{
  "init": "uniform",
  "init_std_qkv": 0.0273,
  "init_std_up": 0.039,
  "decay_shape": "linear",
  "final_lr_fraction": 0.0
}
Each number is 128 + 24 x the weight over its row's rms, rounded and kept within 0 to 255. Layers, rows and columns count from 0. Numbers have three digits each. The size before them is the row's rms in percent of the matrix's.

# down: layer 9 MLP down (transposed), 1280x320, rms 0.039, rows 398-440, columns 160-319
# up: layer 9 MLP up, 1280x320, rms 0.039, rows 399-440, columns 160-319
down398 103:141125122127116109115160122107080122121116114101152144141181147120156129105111137147104177128138112114133132106133131146104151107127140167119139122129071147130137110123133154147112147132135119113130140167123133142121185147127132123128148118151124104128137129163099141110192105107152122147116114113126116129152160177124091116119101115135145143107079125086157142068123144080122161161136115181130142125122101171145174142151163123142093118158149175134150136119097140128173131166132137
up399 095:095169116138143180197128138152106157123139135116146126127116100133102115130172166159110090135102106139133118159194112146108127116113139144111117157135129103152096134133145161169184153111164108093104079118123091116143157126098128135103126107158144123124127128127146092111113146149109143168110116142158114100131156164104166144143146116139115162107144141103149156121089101096128071127111121096155120117139139151061121139168162145111132130114137097146120138142116109156165107158114099
down399 091:096127155153114147105097078167133134124134157126159101143143135180124154127110107096116106154135129107122085118119161151167169096159135125092140095146145160156137110112125143092138172129109149111088123148101139123141122100116133140152137143131107135139105119130152171195156127116117107134137126164083144120094135087113134141115132126161150101151126148112063097151152134161135117129110142140145124108136076120106110131121148099134111119120132168097107134144121114105114139141129142
up400 100:104123103096137109131145134160192130136133090110120141165142121167139087174139071155136152126111110070101126158099138119135170143132138143087140152161150148124144137095133128121106117077128150159187144123085109072107137122129149106141104185144112095115121143110096142123115102115078131137115125173140156089152086139166104132154135142130116103143151106081093155138139109098112153107085086140127163088152141120124143103120082128148099122108111133141123116111153096144110100096134129
down400 096:164148136114146154102104046128125122186124132146130111112140153108139165098138081110151127111078097125174110140109133190085173141095122083137102119153130144152140105143097123137132134122110169141114160141106151129113129096157120135132122159114114126139102127119129130138110118142133106132140124120160120117102145167164095105149167110163095104120110086129125148153119118136112153121114129163157102145149135142118071131112153125138134154079151138096125134131148120120129155132140150
up401 104:128166117118165108100151102087110117122160092108164148124097190086128143077141089133122128137150091149131111143144135107160110106159145127136133175142149091098116152138118143158145124145105096132139120141093147119140108135089147120149099130176142071128143105115085148155116158139090165111127115179105100110096110131081106143124131165121121094127149119102127144169121161141139146131127131141082135136125128121140130130116138110151143164087107139144149102122117109125097096120140131
down401 103:149109131168121104091134126121100104138148110129137115154128166111120150137151114133149110126156100166161103107171123129105127100141103127164130151213069068107122142112136138122043104108155114130118129139142106164158175105169132115127161150139115122127084156109135141176128131107131161126127160165104103117104137190119148127097104084121151099123109126112119148123127108140121161123108097151107133119135085098084132141100084143101095131130114156104116133147128161143102131149116119
up402 104:171142134126165140128109101096113138084139122147088100119133151099109148150127110135091147137133116159139140082078132126120154163120116094109150138092081090132117113173115131127147148149116139094146133143123129139112132114178109125113118144132114094111083128133139076163096118099148109184158183131112137097091138163144064174124126164098122126150095123155123094156166164126127128144130112106086082144134129138127098127132124146130124129126124142147129129104111118143098203133094128
down402 101:104152135106142154132104124120186103111129091159099164107112155116111119133131074125179142113133114110122100127141132114151105129128092130178120120122136160144166149109168155139124137166152107151114140121081136127163130092124105159137156128116120145093120096148129140148121098133119117136077130096086102134066130161122152149150124144135118155104138144142157129103123137131144106154107151106145143145157140118048125122154106146110121100159116128109103133112089126130119114127120115
up403 098:115143148101143138100139148154084181170113145094104152142096118133126086151138140149142141097173127125161129113109120073116105089138118137108128120081121127102140106099154123092140121170104182170155163094139148113124093124136146143111143165141142138154138150164134121094137134129121123153141119152098098177120133106128128159102136116115139111097128093092084119127119143121112120124145088078139095120157110126114155123091155095124118104092137155096119107106114124140112103101132125
down403 099:076129137165136148136147162099177093158141140112068097138116139100147142154104161137149104148129143120091122151096104095146114135111171176129173120096144129137127130113120147098114135134125160121137156135126125130075166136123147100129113121181113100137119122108118083107110183119154107160121158094118103123120121110112143143143078113117139148126108188160127115123125151112167139115139114135170109103138100138142084133115088131115126176099133126169107121120151136136141078128141147
up404 100:141126094153159145094137126114142125105172132153142141128100159138098147122183136131151068112115140133104149120185129153106129107137145137153136116124122150126109080173141114102137153132163109144100161150120132149135148178123129121103118115141147124123144122150116108139092093119130137140114143081120108118110128134077078092160169146098133154137116155112174126154113105164153148157104124125122150144175098142165131142156119116139150077082150141122084101087123112144145153097144137
down404 101:162144132132113108147095084137145150104116137152150112145111129119118118139155183129072125123100116141097105100105155095149159115185158160165173149117160121113160104148143153140141142107113121106115099097123138153114099106110100138134118153100118152099168115122135141145091104173110138171101089119112116132112137094120167129138146162141099071123113134124121085131104144088155104117153151161132092143150142133149117134162173106147101131145122112140134166148147106103119090157114176
up405 100:127157135141155121145146120138133154158132113156126121126174128067105109126112142139134172112131139144129114164149109129121086112100109112127104139108175142126140082142113145092153160083105108156142163163112101135091111151107124124123076127114140131169138086158115094134107122100124107127112122141123163121209092143140168082129121125120143108142111123109053143173171106174104125156113124094118133116141137141154146131087149176103116097162134125141114130083115097164170139090113140
down405 101:132154116137156137120091103087144108102126089169132102132161123146123137143136115139118121141151145126119153102103121144126124083106133153096140159131145124093093128142089072111154148104108152135109157087094131180142129110156149101125114145167114160180125139157161132149146118099127136122132105123087184121110127123116131089104103146102097131099110128124125124104135141161134145167111180135094111073116156154125093152116150081150149123158140109151112103123090180133121090171145165
up406 095:130137114120090130077097142140137147096172127110111116103111105126118183038117127118110150100120104142124146111143116112090107094104155147109142134126122149166113130148128170179146147114140130111125099128128172128143071100187135151111100085142131124136117103113132085168110106103110157121121095170182131124147079160118121086135104145122117123150141117119125166134117130131155115119143101091109154123120140129107137106130142143137157145074102156128129151107127148125148106145139126
down406 096:159133155150110129111166170106176119116077147150165149085148153113101102126101074114123127110130123120114163098113168120127072121134100105100135158099129082099146130116188144133131140109146114116133091141123157120162138120124116144137105159165126084157165109156134135180103123117133155092103136114116115114135098133131169136143110136096148102108156125126136159173156090100137125086146078176129117139107162128105140112091120146169097147107106154151110141125098169155120103129166138
up407 115:126146088168123127122118096074119150081121146119082135164113076129137123100116114119108124192147082117091140118116142122085106096123126139159132130081135098116114190093116142121113132156101157142158115119129134150145113108103105111129188130094161123122193095138157113139131164106106149136160125155140095103115162116122097128115158110117094123112147151102181107112153141133122127125121100120121121108119146106140135137152141125164138154116091111154108122125119115137106135128095127
down407 113:145129130166151151140135142094129182093165144081140098135127091114131194169174134146144096163105098086128116115121151123120109093115149153170153133115118089113110190154085127123131109171132118123132142122116057134136095102117119126172142135121140129155095107146122125126131088071149118121131129112128098103076141122089130135126108153098124191067155140140144133115162117103123118148166116097145157110130122107137134115107150153163159147147140128112135142145144140107132118098131162
up408 102:133137130142135124087106147130135148156128125145111124118074129137152111108148164119134117101176119157088116144090171154127139119145112090156135142118099075142142140132163086119155123089139123149150137079094159112078084154099172133116110136099148125111108098128129114151148139141126149135095150131125104094144074150111110137132165129130123158116121110116150135134165110105101155148146099112139071129100177138115128101157139127130146153094085151097108138132101155154146161124159106
down408 099:104168116168135096125108124119116087169138147102150138148156119125108105134118138153106108120114132124128128125153086119088156096148111139138145112141126120189117098108158169122125107090138125141120151118116113148154095107131177163091084108135103124143135059082127124127095115097086140143123148116105114125105181042154123102082095144123120149145148130116134087116125144140128151122135126124119134142151151138115119106128137110092145117129141127124119111119154095105113168155128094
up409 101:140145126121135134149159155131133131174115142080113117090112093158095106126087132151104102109142095137122125129130111191132129106095097110086071170121157128133137121152150132151107151133156152108141157129099090104152137109097122129089123118129106144125150116102158116143134163111078097143103105097090109135113122067140126139143133104151127133158111103111098148099105077153129168101157127104133169120143143093103103132116164154127100126132124118157137134123084123144108114097091117
down409 102:138129135106141098127127159115130120124138137112137106153177133136128098106102151089147116185134120153128158138131112200113154134100107077139125084119110137100134113141091157145152148175119140128166112088153138129097123136105148097072165107096125152117130130103099123143129158125105093113150119077138120080105104174146096115072139100127101135128148138111123167104138084102133132142130143166178128091101099163148160155146157129101095122161125110121143143185118129149158141125096119
up410 104:106141132100129133082105092207126195177139120095092153135117124158137136129131167155117187098159126157121148138114128131137113112145116138102134149117063126108127152135127148123166142178111165149088103143164119155154132159122149136098137119104142141123144137114108114056153147091120125167126117113118143109134159160133135139106147155122131154132133129146123194162150104088110162153108129112178094113163134136098100104178121093151075138143117154099122193142134125145101094103131128
down410 102:142152135118111106068097139103096147137118144114121104147094141141083147122121127093100115110119132156145143131154130181096122148151092136146170143135128142166108129163128128097107107123128090116102127131138138093114131092113147134161126116092143136106152097120120143102164108134134114180086093094143106094115081175097165146132109184132086147139128131147148115119186105128161098063134135142117159112154110146179117116095143132164117192111165139116175155116131129132123122135123098
up411 102:162137136144162139142116156150133121139102153130152083106148147090122128123121131090135110084162099141106127127102095136134124162105142087119155138060110101119112144163091099135181130108111126101152132120127121134108101128111075134121133148128141112134100122126081125094101119096146134110138138159151125139154105120146121146136148176061116154109153098113100112127111162136116120174153126126113120111127151110127111101117045131130122115150123090138168153104164153135136104107107112
down411 097:110158163121169110126117056162113099145131134138106112158104091109150129147102133098107145119198153117142142152134128141143123108159143099175141129102098131089129129154081124116134148137125116141110124116149082095101095100133113134141125133155177122150087109130091098108131093121120118142125137128146142116138093126089117135191147114129154153164169186134132120107118142139127126135084147171107093135094100139100126107098121121153120167124124167150088096118097152133159128143120095
up412 099:127159135139168135121142110092191165159130121135162137130105172168104085149115134124129179148094111100106100122130159098119133113100113149107126137115135159089098113125121142121098129116104115150117127169151124170148110093120190106148146156061103134119130110151122142155124109114104152138131151142122138129111107104098096136160102105153086160123130063127112113124158130147120131169136110098126166117095084150173098151109146119131129138135142124079132134098143125126107081152139174
down412 089:142061148096101108127093140159095139113124151133078099130140143101149077138156169085112107124119134158109170112092100157132082120077143135105137160106082087151134109148108139157141185133140167106119139127104132064122154132136092160129121110114166141111132164173126146148083163183134121135110092107122090153139150116132099087115147141088154127083125157107128125122166088110164132150117133156147069104145155118129141106075119129122160144104154163137139130133084129125141193112112097
up413 098:164105125131127102169130169139119114118101115104139104116095120086126106157114146156115084113140083103125117078136148134109155152152109098112109134129144113151152121152128100148145114143144150142165140129110139113124121109147149126080137153127142179109127113102104132124133119120110121129132113117114135187132138178150081160136157127104111150110159115102129118081126150134175109131171132110133165117103115107132067146123142093109183138149144143132085075135063174148167156100165144
down413 095:125147159144141124138138129151104110132100126146090108169132110128103109130128125109092108146110121148141154106128107118117147203091132152108142092123113142172139150136104114173152101151144090154125108111089140134087140144153090109133131116153139145135176109139100111089148132163154117111101159122166133120132138108164145158134135126126137142123086155121091140100133172090164089165088131151107112098093126147136110103141121148139152101174146118179138107109159109115133130070173097
up414 098:119113068097115166098148122147165133143139152099072114163144174124095192099148143108126144173137122140177131103145143120128139150101163113118106145151145106121127093133147133126094175093118095125114154139117119145164140107103154126157116157117174099132164111130191107205091138138133090155113141118102145121122133104116122148132138157104174084090143141152145130119129177146067136140147122126149150166095107146131144120173123122142142157114117099162144176114095104127134134143148176
down414 092:112107117146142154140150095103124116141095131136148139122144114095144142170121172155114111154120107161148104118112142125149097118169103117158128114129176169101123187122101110118126139161161176102125130129142142088129157138106174138138154092109132126119083123109115121148134140140109158125145157128111140132160161083136093095158103061170181144156124132128215088127151139132132110133136131156122116113123163121132100130139101126127129112130122110130107121122107128115116131146092116
up415 104:064157121150114170115092123129091118125138108121150119115068116126141101110111169147141091121113121106097079136148089147114083184110167088150102123128142099127164122158119128147168164084141120144119103120140134120112123167157123147129143148109151116089151098137149142085149129138132127143106125121118114151157101119111127165120144108158126134139115147115106132129126115102156081108135106158138133158108100100110167141169106122148126081135144149149113141156083116185110124119082127
down415 105:107156084099169151142112138123122148153129164132129127149126128155142131142182139128157116145111130112145093115178153136097121142115118164158131108155103109130126113153097142186120110127126130104167124122113153125092096120094117173148138132099116104109121115131158114146127144133100104141143122141118136112129138167079071131163124129134136145125133143102108147122117159138100074143132119145152142152150080158071095148142124089134146131079179144107107162141097083151150157111151147
up416 095:152149132101194094146119143103134124141154146164143156160127115112132121134154138155112123167110142164113107169126116171094161153164120146141078149105126123133155088137147102078144132107149152161142092120169142112116110111181162115103117120168119136150133162105126093130116099133121111157145120132107116122150144133128113135121181106105121117132103110118101162099106116094092109165163107103125143124156084107083171140138176118170173136167133160131165114107150141111171118174143135
down416 085:092125127115163138116160146111169123133127141140131144115108121140120165108090121086120079146130147141115097127090151115154129149113100155145133163108151116147120151099107130189106115168129130133143144120139120144103099144110108173101145133110115141147178138102144137152145142120126171131126132118191114144105103104098152142153148135121126165117119092095076101100161121158128108116148084170089145125130170158149108120135129114122137131156129102064167142154099172155124123098148143
up417 103:127117128133169124138124103104145148113088116109098146108136130113143119143105103126176130081152138175105119109111146114163106116144128182086119124098111087188137072120123116164136116102132131114110147165126123146157165174125157193147110159153115150135172148130120130109102113115123131134132142117148095122096085141092117084186126109106077139101161136171167117086159131091144123125134087148146099120150123138124139160099150100104100101151131132104100107132101074129147131140100118
down417 098:123136172097143138159146109171135124112181104143107145090164090160144146076140108133104176140173127121122146138159163096124110142142140129134105105130128104172138160097140139131140135129090124129133120138144112157153142135132162160098171102165128109142147156163112120134112163112126146119141096135120145096138148160063120135139157109121134172106131115130118109144157173112047120087159140124141117106184130149085156106071117148099118114183160130129142137135119123158142141146114064
up418 103:121176145155149147098143157080104149143137099117122096111067134108151134100158121119118130091143098144143160127143128126086154161073138123086168089150156128121139143119131100105144148097080101157116139129121162169124134100163130127128157139136137109114106088143152113159069112093104109102120142142148132161155079132077124147157134127139143149107088113125185123103136100086124145146127082161101156114133121125129121136128149118134091138113122150149125172141116140101141123165107126
down418 102:153176136119144139125144115105158129157128129089110113121110112092109103097180090141075072094108173131121114146163134111094154151117132112130099150120097143166177122159111106146105134089104165140129132108142143128127157138124125128175125104148102154177136119133106146104085123123163144145115103143174102139171091153157115161143107105123179143123148136126113157162065122145096130116135144141120112115119071087089118096129125151115144103127122117150131121120129103167119136156074107
up419 094:140158147132134109084120088102084166103106181150154101143135166111108121175089133115113114113132099105114118135127123151108131106158071071135126101139113152169174148148116134108149135168113152134139149127105172102106175146162116139109075116131185112101134118106117128140128155121133131106120141135096121137148138180146137141139159141148156098109099120128126113110076130123092117138143107129139122133168106093125152104157171120117122159128108123132141141100154154131137137115116093
down419 091:103111165135151150163150103108124137169097104104129107096132137129126121152155111129189154153145162096065125135143094120179137146125127143105115110127156108096126133104150088102087170116196146094096098083098120075169129151099118122121111174128118118154155168171135128127161079089135137124120080101132139151173122088113116108117128130159145149165145114125172146130167137129123109103108148136081160133111159149097076162180106128129158084159154141136114093115122108127122107123145141
up420 097:101119140150120134139133116123146163128130140124115125094115109125117076132104102130126082155166116088141125135180130088117096126146089125096126141106129108147170115102114128119163165134107148137113127113106127105130151136122110152112147134109077132142169136147151174115141172123140094129109113131143145126125124115127105125102112117179147095121121123129116136112092139127114095109129108136085109156093138113120109126125138115113093146138124144118157146096155128135072162123157101
down420 101:113145108130149134138133141114106144163141134108130144116129111142129100163108133111131142135156109081152103167194159061164129138124114150103109117084109085098105146131149089148143125106141149116071113142141130136115131125140145148136096152107137098107144155088138129116180146126078152164117149154113139097091169155167143096144118137134094145088132108185112176099139103116104114101095093118127157180170137119119117090135165166125161117147149063094149133170117169118120143095156108
up421 099:114184131130144131153135104139146147098121100112088148085143128162110117117153131126117179137149156143122145161172143176103161132122088100099121139152147099148155134124093161161144107151139114103154074114148137104106125118138103145112141119142145123128139126102065129128113167109099120170128113146133142109149142155099080155128120178081115146092147155145147172142147143123150090142168114141123124137131128134128125154094091148135145127089127126164113120135137088132120139105138079
down421 098:161103148145145150144117138107152120125104165158162149186149076165110155143099110158180116136124141167141102146070159116126128126140106142161164136119110152095169125150137107135135147139121161133131102123133087150132143147100108142105134151135115136152108146138134154146135120104137107133108120166126076166110165133161119177135115103084140133127098107104079126132144157137141128152094123164110144105131123090115134111107122137119084150129106172091137137132143075079100143142124076
up422 097:136132105124078152142096122175129145105153132131157149094109083128124103154102116119152114131116094123175127129135161118089114134145114123111108160135145132140170142154137139110113163174125140168126107113115190115077150130158134120110115135161110107123117153065098144102156085101105177145160128119100146121101157148151127086104157158100109103118157108091148151083155138156127080144150160113161134129178131141135113139119127104119111128162150144152093179139112111131133160138131122
down422 094:109177125142099133146116169099100117128123094130122121149127138109085160122110146154114135169077107137162190103106170114175140141106139151091131140118115152125104136111182137122126117174125124081099116142162123105135162123125140160144118096119147128117143146075134098135124122141120064099127102113088096110104132128121117096133149176099150167090129153125133120182177081190125131084107112162091144135155128109104164084135138121149130129162099070119083096162105123169120145139126121
up423 110:137153126065111146126152100086129110128084122112094106122146130136172141131153150105094106099093146147133112151146136151140103101140125152149146093131117106150124104132159158119139183105104147110145107163139127119133104098125099110145129105143101098181130122108138103135168143120102132078135152129105133176122128164117153116145133134099106133146141108091081128146123131080115147145130155154192104143124120108129089193122091129120145146139123112103122130149151139165133141144138144
down423 122:166099135117110152129182122126186097103100140117149137164113146147101167099136127101137138118122153169151116091110140133145118158164090154131085122143123155092112090111160119116134148098159109152119162114130155144113085115115170130161116092101108106164086107121166132129124140087112127092100082124114106118136119120115123114126105100118137111088127130112156155111113127099086128130135150111123126119100099115135099139147133144111215153118152129104147104114096128104122155115133166
up424 094:063159172110139114122065143090166135159138130136119166146132131145127100112121144115114103114135143133113123138122101088130097141117093162078162105125175171121104112152116150119155152146119141149134114149108158106095142139099110130126082093114146161119155131117081136145088135106095149105087116092133089091135139142128115133090132109138111153137128137119140119114132097071115134126147127147174139111097107132139140133125135125141129164112187157058108149121185112150129136086100136
down424 088:129150141158125125122150116126130107108136119141131131165104131126180139110138094169144086127120102131116135189135137086124091127140097145110137135121121113148164118115129173101109121098162151158123124132157106137131103124161171135096150124140119119137116123115067163110120119111122149174155153119117128090114136074090128112141049145138135069127106138111121072157160111120106138117183158135109127140111106101169107139161078130106123128110114123100158140159116160197158108141100115
up425 107:142155133133136129132127099136152139149164141156109122106097097129125119148109141164126133092096109113129101136142165136152137137164123110121091163133151101109134110100131124169126120096135083157095110117168100086147139160132098095131110157119143117099126137188124124077175165102145116148126094148161105152123114102122116128122173118178148097130122155104100125165186135117135085112119114090134155127122117116094153094148137140118144117080074114141159125139113137134151146117141123
down425 119:146162130129163113157127107125098117157133130140118153151094133093116144165118142139126131115110148118121128166148128141117144153153109142093138124148115090130153112168158119093135126113121140163128090144136065139153142141083123122095103195136174118149139154133169100080145157149111096139104119128136124146154152110120151093141137121121111113094121124110127146146148132104114149135104118107129110167166117129115189135134174131141157087127140087111115108146092123090157129113129129
up426 103:127154103135116125149113128149153109103135146108126170140119123133123111101133088118154126124136126122113118105158140128129133117130100146129129150117138128149133136153094195135136147117181139119119155092141149147146136132123133146130090148174093135109140126173209168161131164136145148145169132115111121097114145123135133110163078137143141185074167140123121154132084136145112106161080127144111160119126167121114161206125101141111150119135153113151157185178111168124081119133102138
down426 095:121111107110130137078108112179096111163175141084125125150127124107172159106121135143105133149152133134104160176114123142110150127117123135127129109134100119114143105130120110172133083122094116163142100136128125122113118144158144102112131127128095120175098100113132119128109094112093145112141130122122159140151200090111138138100119102125102119120121115137139086115101158126159114079139136111179142123144112183153113086138151181153116130152097121089122135132080131132121140127158169
up427 102:106157120102124123156126076113151136138142118101093104102168136065105176132153139136134112137124106122141091146165101174175097149080131125096119136106142108137125160125130165102100108150132132111140117098136103162130092177136141122076123136141146144053111134115100116105122112141124122115170131111112182163123097128103163149110093129149139120149154077123150071161108138105094136144168089111106127127095146100141119069142126112145174155149166120113119100147131205164146153112141148
down427 096:133113123132114143142144143146131142164159120124118142131122109122120163120134104153122076082150134101107112164162111137212142076144119119073142143154138116085117157140106145104152158152145100108106105146126138141141139139153120111099125128145127142105104089131140110129102145146161101122142085136129114165141126142151105131106125156141109113124093108182169124105118160144112116129134124095135112102080114103117107104155148095144139108145187159152113132115110086164092130155136132
up428 101:102124143129109193097136123130131146126130148109147162213082089117129138134151118129108146155124111159146115179125133111141191116156126125139118138175149094144126166130160112134146152123129130116094111132151155149126133140141140124159151152123138113092110129152165104096142142118164113163181111111081169096161115114127116130153142084109126166130139122108151123145130125169102146159149117143147126144100126124099150116082104154166126130108149132141106110089139124122139131166157124
down428 101:196146143134126094145150106134133147147114117169058155112128150132112147109116151120160143159133119159118075186115088124118125125140134141117149138109133110135130112157164129110156131110104100146154134093073094132107073142160115148169140109138141126144114149141112110095139137058138139131133132102154157123130174139128101100123159146111148117137115105074124143142095127154158113108117134164106134117130109126130145114140119138117134176113125123118137115112045130134173134084092074
up429 103:132138093124156124182140095126093111120134169093157097127152108085086121111156095106119151156135090104143112129144142083120154121119109113116138111135131134141089100142087112085130108156111111124161134100138138130146131133111155135129128108168111117120120121089122099103138110163124104152127114095121085102156084107131154119145106147142099149100140092136187171108116099148122082125120110134127144121177112147133098144168143155170153114163116113087128145146092097100102168162137137
down429 096:120131131141110093120139141146119081083147131154131105109117082106160105089195185135148137131077172123146144183190159118118160183135170106107187127100162127140094122082075105107097146173152147093182117116133131133143104124101142125122131147104106111154106127177144117171129125126136141133125140140078140136130175117152136163119122149128106098113121138159112123129166146147105133121150154150137099109141099077103090085134115128142127125132135145127093125123101131124163102179127145
up430 103:118130099148118107098104149123106122170135097116149108132132183136164132107123107129126119109144136142129100183144140124143139136147145131134155139120134137172147152114081134091142099148104154141166148135166092135105108116122102148085121095163105091121175127132109079101113110143116149170123142109131115128144111109106132153198107131105091094140160143116130124096135134106090123106154138181133143105111126126101107142152144100157113159119113148125067138146145125141124109151162151
down430 100:161077117145088117119147126141145092126080136112157125117121118146161099110120129116135140114123175116116126149130139099138134130125126113152119098136169190101156136163097128130127128156133157180111119160111128137152144110138123150120147148093125108137102117162164100101164138109116120144143154155170091132123078114114168106148144157136135139118108134123077091144123104123117149115105136121112050142094132136129130104134173104111108170149151170095141113124148132116105109130098107
up431 092:132092082091140140174128130146111146137152119111145108150119096110098141113141101094105132144118161160131152119147107142118158150120104134129125158108134170103145126143096122113150122124143156137124116087121137108128135164163089142114137104092134106124131128114149154116120153129136176120155144139147123141131127135146149128103141138085101160105079150127167129114144107142162119140125087092101145132171116189119113160123146102137163153133092152100092094133109134181131114135109159
down431 088:129125154109100140092132139158098144146118113148132152123094137165116082085120100128147118123125133120118130138123145114139131095139154134118105101189141114158132135110093171136133142163091139078109115138119149131128150118141117098129151171112108119140115137112095130157137103167104108145108134159137148125110113100112154117149107186088125104135165115113124139087073153138096112093150172130133119157126094125113104113193099084118108097118115121125111150152131113141107132151119098
up432 100:131148170130117169078104092086147150149140159124116176164094113124129154139111143163140142122113138138152084148143136103167119099133114128103091116138121136108153105160131105144146129142121097139139161079142168159137122128086126132144126121154116113130128166109145141129116073122191147097147138099130095122110192106093108174117114135157133124117103105169103117146129120137155168148144122150165100120137081189107117074148147141133110130148168123131107161112127129116125138152103132
down432 105:164171163182127141087129127123140146173115182123100109097119115107114130118103155154126163122104126156136137145151105113122103120123117135147095102117089147109134125157129106135123095169121126141121100093123142153174111097139091096129145155176120122114116123079131118115094124118152172108093164118152092106138103114118110156107122100141130125139071095118127122183146149151168116146115155142142152123141128173144099104100122150108151153160168129160124137128170114096117145165128146
up433 099:085131134129150106144140155107128102124080140148129168115147119155140119121153168132144129134114117126075112098139132074117121145141149101151090127113133087106130128139204174151100109108161116166126128148120144134105162104126158115149111134131172121144144113123120158139102079147177143090153154103106103117093153100161121127142124142128089134098129121109133135106144096113113106111160125115132159100125121114123132132110150097137097167158121111143170132146144126128129120147132117
down433 095:123112114134124098106137104125132172124118141119134106140143138098124171104123133144112154141155145140132132174132110205140145093120151114104146114131118114140118114124073104112138115121094137146133112120133126125183128165104089162112105165145111107107127133157177130126135166111103080133151121135132120130148151156114140091110130142065133116164108143131120112109153153152121105078123130131112121158143089137121104156103123150153121105120138105064115142101130129169109171136152118
up434 101:164092093109145168149077083159121138158160135148117113120118164174171119089106149158113124139162147100137119113154108130156121126085143107126145122167122143181140127135070110156126109115111135116147141112109112092128118124117113138121142147090120150148168148128135183128112151123148120177131100165095118094141105155140142121089107117116102118163114152124087130177119097172117101142100132129182158149110143101111125141148119080134128115061146109118130136099107103143109152147108118
down434 095:093111112114090138158121125157146099134147118140143131129128145175114127121191122124139130128111084100109150100171183143088136137112136087101129142120166092125144160121128113123142124162170182140128094102169104091098099126149139104100118131164114150123140199109128134149146112173127126116142092120072112148101125120182133128156124147073104149085118154106133150088117121113164116136187119123148164132131139096103151107110109117180137127151138117132106097133119151111138116137185129
up435 103:080075130124118154151130100094141103114143131179135126132161114095130152145148097105140095151126140105096153116123127127084137127095157170095125130131100150113152093137125115136170140147112168123127160120117134081144132149083083129130151114128124162110150130134109144120110119126118090170154148128129150087094123133179084183125118110124132153102113105099145143137113135136120081109121124154154150131099131127090140113105130166095133136119141100144132196109101107102118129137151158
down435 097:143136103085115144108099135114087140138139129130137131120099108126147105136145125136168137168154180098135126124090124117124088137118076142113133093139145134126089131134124111182097138108176129117074115165137090118120098118129155096148128107099161115125127123124119119168080123140119103110149107163128100139149152164112138148125102108109178139158126153139150122164129161174099074130149095103118130178115059137071132139081103108098129130144133153112112143196135137128127125117102157
up436 098:144099102112093141129158112165155154112145131113121143097155125151141096151116168100099124112109103156124130134135137114116154180112152160176125133117108096104136126109146154132131111151082116148133152063101132089086132137151128108065194157074137092152171121132092096121113188115120121165110162143103106125116125148097106124120147130075147142135163164151149142133098125121129096155131146107131170166167153101104101102136114127111130117134149123122132142088128171131125169107100066
down436 097:125136107102112082147144109142120099167114124121162149115175139144054107117184139103155157155123158141167111106115115163107178147100097116111144118157128159094148133144097121095119081138149115114141090127118106172126133137131111095164152142162132123093100100165134128087156142127140148142116178140150122155128146130093111109131136099132125126133089128132106167153167096156112091118118119149143131120126086103174165110130119143147135117120088119132124160139119140133111150113147135
up437 097:118086146140144121163107122133167113104132139119119102145118124128157118088105165124141113139131169151108136108101121113088098137151098124123161139144129116132135097124154152120177118149103114133108139135136103128133141155103146130163115143141140128171149135115173162086100041107131143129125111149155142124118105159141144117139128102115090149137141156121128109120126150091086126111114119139158132111086104142100080126174132143101161152131057089135128146162156121138131142126160139
down437 090:153136128113151142128145123138081118151082115119147117168091112125131120111145123125160129110137089145131171098158102149119123113163108135132119114129144127150106121099129130143141121118137142092119119088117143090117116114139121103111108093151168121127135128124118130138118091094112108128142155118090115145147140125098142137145131153189137163134137142160121166168128150156150120148123130153126133139097178098108105094114131127108134155143123165121147141123097130074109133140122137
up438 099:122124111092148140129117110160129118120098161131116153126132139112115096077171183153127160146170101174097139117138140097120110130128148131093125124168141133110116123130130181104085114127123121141124086102118146111117177134117165141121147116154162143090152107163130147099121089105086121148066118127130106122098104129092101078095148181107130124145089145112097096124159083094114170176079081152113098146157130103102145160119124146151127164107154141158101123134099145126126119139136086
down438 096:155127117132122101093069115143135124148060179124143121102124142147083127118133086130159097140120112173169142108156081107161107091116135146124143127117150114087095143156107123140127114113148132106077150148115114175136137128153131134134103147162112136131116128140103097141143130086128101131158116109116098149155118154099118108112166140129146119128127123151167092119123148146109151133101103149150125125110165108140165068126109107149140131126141129119114155139138107071108135122113103
up439 106:138158131107131108098156104131077152146093147115064126131144134111140138093109122123132139132161125103162171121143134137135179130110116119091143150089124128135087106104090156119120103138072126154139152100144135121153099122160158163147133153097136115085114125150134186131124068110157128121055112162115104153094129101133112119113164133124115147168123096138094145111133148149074072096119139097146169161119097133132136085113130131096139136122113105176119148147096115159134172165119139
down439 140:170161132142112122106178114130131136122124127147113144154159130118136130161115120164129142108100150143165174151148128129147159142142123125148150147117107160151108112155133129109114121165108126110145120124126124085109132121093204136130130156135096148075104062178139163106118109154132131129117093117098131130091131129119112099131144091125158174142123097160151133127149142099107115129094138143132165108096063134162135140125077139086129157142103174162115143127143132094144146109182116
up440 100:125091113160151119126132094118128102152138111090119145144173098131135122121130140168177120159132142178136125129133074165148126122095149157095099128151114137132115155160104114103142143069119094128148111136090127121128142130120151103197080128130108149152110103154127109168108100127151155096060110123135082147114111084088166121115131154164150173138112152120184174109188141145099116101119100106144131153114097153125103091121135139109126103118108094131087081123124141137101143098142133
down440 104:141142125136177149132159129114131099170113138145125149170160150135149127138128103149107123100128099157122114125095136099145162139122144129113140116104135101104154098123140110142099113116120108109073106136156147162138125160140134126125103115140119136153081086088108090165125098123104127164084146109127106160109108115166119147111118118144092104128129144132122154094141144129113129119133173127126144134146158102119189140132139114119173089158112098147126150151155152124166114106145136